config.yaml
n_layer: 10
d_model: 192
n_head: 3
n_kv_head: 1
head_dim: 64
d_mlp: 512
vocab_size: 1024
activation: "swiglu"
norm: "rmsnorm"
norm_place: "out"
norm_eps: 1e-05
positions: "rope"
rope_base: 10000.0
rope_fraction: 1.0
qk_norm: true
attn_scale: 0.125
bias: "none"
tie_embeddings: false
parallel_block: false
init: "normal"
init_std_qkv: 0.0387
init_std_o: 0.00866
init_std_up: 0.0387
init_std_down: 0.00531
optimizer: "soap_variant"
lr: 0.00662
lr_mult_up: 1.15
beta1: 0.95
beta2: 0.98
lr_head: 0.00668
warmup_steps: 100
schedule: "wsd"
decay_fraction: 0.657
decay_shape: "sqrt"
final_lr_fraction: 0.1
batch_tokens: 32768
seq_len: 512
doc_mask: false
z_loss: 0.0001
train_tokens: 138400000
steps: 4224
dataset: "wikipedia_en"
Each number is 500 + 25 x the weight over its row's rms, rounded and kept within 0 to 999. Layers, rows and columns count from 0. Numbers have three digits each. The size before them is the row's rms in percent of the matrix's.

# layer 7 attention output (transposed), 192x192, rms 0.201, rows 35-48,99-112,162-176, columns 144-191
093:525501538539535530517449493523546491492496481479498449514480488481507500456547514472535467492484465506493486487524499497455518464526505468496492
093:528504463502507432547522497496501537526504516512500522485496488480489461496468479485483521512504479506501527470511481535493506503502537493472485
088:468469536481501522482553482501491507521476475565489532493491491439500494489488493520482514496515519512533490491490508474473545463496493498502497
098:487513518455460501531474500499473517464488463516515477521484483481515473487493502488538480529459461556500491494484491489480500518538459524499489
110:492469476456481503509508511457499477546501482544490545441498486503503466513461506481477550506471520506508523529493457529477515491525481451495497
088:525508467488459477469485504504536555527524494511496528475513464464552507457543523494461531483523547493533490510518513541491507500525507478528549
093:491538482501470515507492493495512464506533542526503514527520477494487527531479485484531480503510505528485504516487487523497544530496526444517470
112:542476450534481488545488498487474524482502517468508462459511529549492499501496487471504523504547492466464484535488507446506482499502502489542532
110:535533504513531467526467509564500498541500487461479485507483509474529476507509499500528483465502455499491485486501511535521480520471507528534516
095:462482454528486531533496498472457463533539496513546459528494486524495487490529491493522502465485504481467481502460486510491521543506492547509510
089:479531502502519491527512481558496470477462492508499477502518497497480514505513493490520496486522517474466506519522525512481458473521503492472484
099:545453468488491502502453460464479528491508532492504526481512488523491528487518501498487497514474528537490514518518530516502517511524545502545492
102:495488500524505514495482499502512439487530462534539503488470537470437492488500472526510489504511546502505489557490493466512504472475459498488540
089:541477445524483498516470496469491526497489531468471506426455488504498502473456516472500530494500501515502533455514487478517478477552499475515478
110:494497467472467491517506510487472515516488529496516544533476511518504507519495523505445514557513515532498490522497457533479457540508479514505475
109:526476529515460470474475538528469539508453495516479485508520553524513485477532485420470536498507523487480506563484489513503498494481504482461478
114:510562487520507509485489535498491485479526524465549514470524504518501498467433531491495521458536499464503556527447475489516449502534496517503531
118:469524526549490500482498466532533497494495505525531533520507534525457497500489535500492496470544515460475518486500509473525502504523510561533496
104:515533555493487483524471508552506516538476525516492507485502490481520522460529477525493498519521507470500471461493522478506458531466536483497531
111:473541527473504531532524476520496491511431497472475499526524498498447497505487510536518479507506502487481475468488508499505495530492492486542467
114:505539482488529457527490499504487463491501526494481478435485486463507477499510478463477573490497509477508479529476496481529485521472486508520543
106:462504465488506466478515537509497457520481490510541492523510485493529516490523498546472509518495515479483539499467498540546496535536503513481483
103:506469527481465533485493506449472480499493541519490464484516499524492470496498511535504505495522481513493482535483508457493492538479487534485496
107:517504513515486496515493474496536496492490517511449532470476531514503531490499483524519463506557475503470482511512470473536524469466511466534476
112:522512522498504502541467510495476556480489544520551503537462486477482468472488499565509432524452506516487509484511508508512507516493471499556479
115:533514502537523507542454516450510431534511481459505493543476479502527493491509518518494467472484524496526487524512485483513485520481506495504493
109:535490487484522488500526500468476516526488488511457492490530480510515523501544516457499512493500505501529474462528453469510469557522471536498445
107:513492528518531505538448479509467481488539472515514567471542541487469484516537442514503494447521468540483480552471502546508519533481497477471533
088:495512499528485493543483519470490526476504506532557466538546509546479462464510457529492534507516448487483507524504463547526468496499515516502521
100:501477500447513503520538493521512479529516471459462526441510539498518503503539484514544484432518513488535553539461488522473507501491521504527487
096:466510517477472522446519544501527483444472494544467450540531482559470512518449478509531522498496491496485484486498517502521500529520463479486517
083:504507493534489479548537510492515495501524472523484481466524450509514529513531487536495509573486544488520506491536505539517470520503517501507533
090:551483456532526495467498537480487500491525516496539504463475472487494536472497511499480465457502507523569477503492472517534498519476476469486470
095:473523525490496523497480495474470515465484509516490499549494491540474500475468461528517496523563516454482486495499492511515462502490507510473483
096:499471517519531467484503540516515518489506489490508451513514527472487482523491493492494485478487494482523496489499523485506434481453511496491514
079:506482513514505525534536514464451509498566491480471479485505488500487503480514505519484499485530507506515532490493492451451501481532506527526487
088:494479531484510520482480478521487487487509462545467496511526527516470510500476480543529488495454505529543517465492512546471510504498497484485473
099:518475510464527513499527442482509526481509469459498505551477491516506515472530518483487529501516493453488497463502489484500518505513474514459507
082:511498506489517465471484527499525506523450497471518473539511493512528494519505513500480469480482445478535521502498501508517470499536454562518519
092:468508461470466471492480502491484515484521477470466515459509459526493486521549505504468533555509465525487486515508519483500487492521492500477502
086:482529551499485519492514498526522512528475483501517499515540455504462494501474502471497486503478465480508460498504510498459528457496484504503507
092:493528496510490505500471496469531508513487547483547494479496480474524530516501541510502490496479507501486553499532529488504486479489516567483444
102:497502541524482501543453495494495447526494495486491519487461491482516488510509494480550484454449459504508487493504519463511465499492475504551492
# layer 7 attention value, 64x192, rms 0.234, rows 35-48, columns 144-191
102:449505497565541518490528496474505497489492452488535491472511535552485499510497523538491510481468491457471512476513487482529488497485486521455453
095:513464533456489470468528476527492520492528538540493538509467466472535514492506502553510493537509526550507515487499485549463490488519477496507530
094:486516514523495482508502466519516511534524490524462511513503484509523516494547497468554495472525502498466549480538471483445455510532513499502469
106:492454450495503511481496488461502472540466529486511474496512472473499489498502508521497526525520496524521500502459517524474571508512494478505530
102:521475502510506517520534496512474495450516538539535499482513516513505515497495492480532493461521524527519493528488573525498517508510456475470505
098:484450488488535519465453500501458437518495494499498477495515500457529524515492523511449498510447466547468522500517497441486480477497503453473500
098:528480486488501511509520490499533498520493513486487555518505511470519511498493514472527463460495528490458554546548522515490522488541502481482500
097:487481512474482495522488484495452505478482506512487548487468529552484489502507504554541510505515510548496486535527499487496509462503531494529499
103:479495521505527546472491531538524517469509499497498552509500479481464498509503526537486536495469532509502493483463496555495532516515482510508483
094:522471508522488464462574512516483505500522505490468530505531505516498499491479501537521508556478500496501482515490515524515469505501475488498505
094:476505438473513500501510496524469511507485528467467500495501512517490556484479494435532506522494506486554457495492501492514553475500506534511568
099:493479477500529504489494511498513519467483521476523525455512539539523470519493495546496520502480488502495499442461510480533482495517493509516506
098:444524478505489544499481513482515510447500478509498539504457510516523531484514543470463453516480496483489483533428515507491439489517456469517485
110:499490477442514496463549518460516507457466491507475457483494497486458516500481531524495489493491493500469492507485531514487532467478533505510473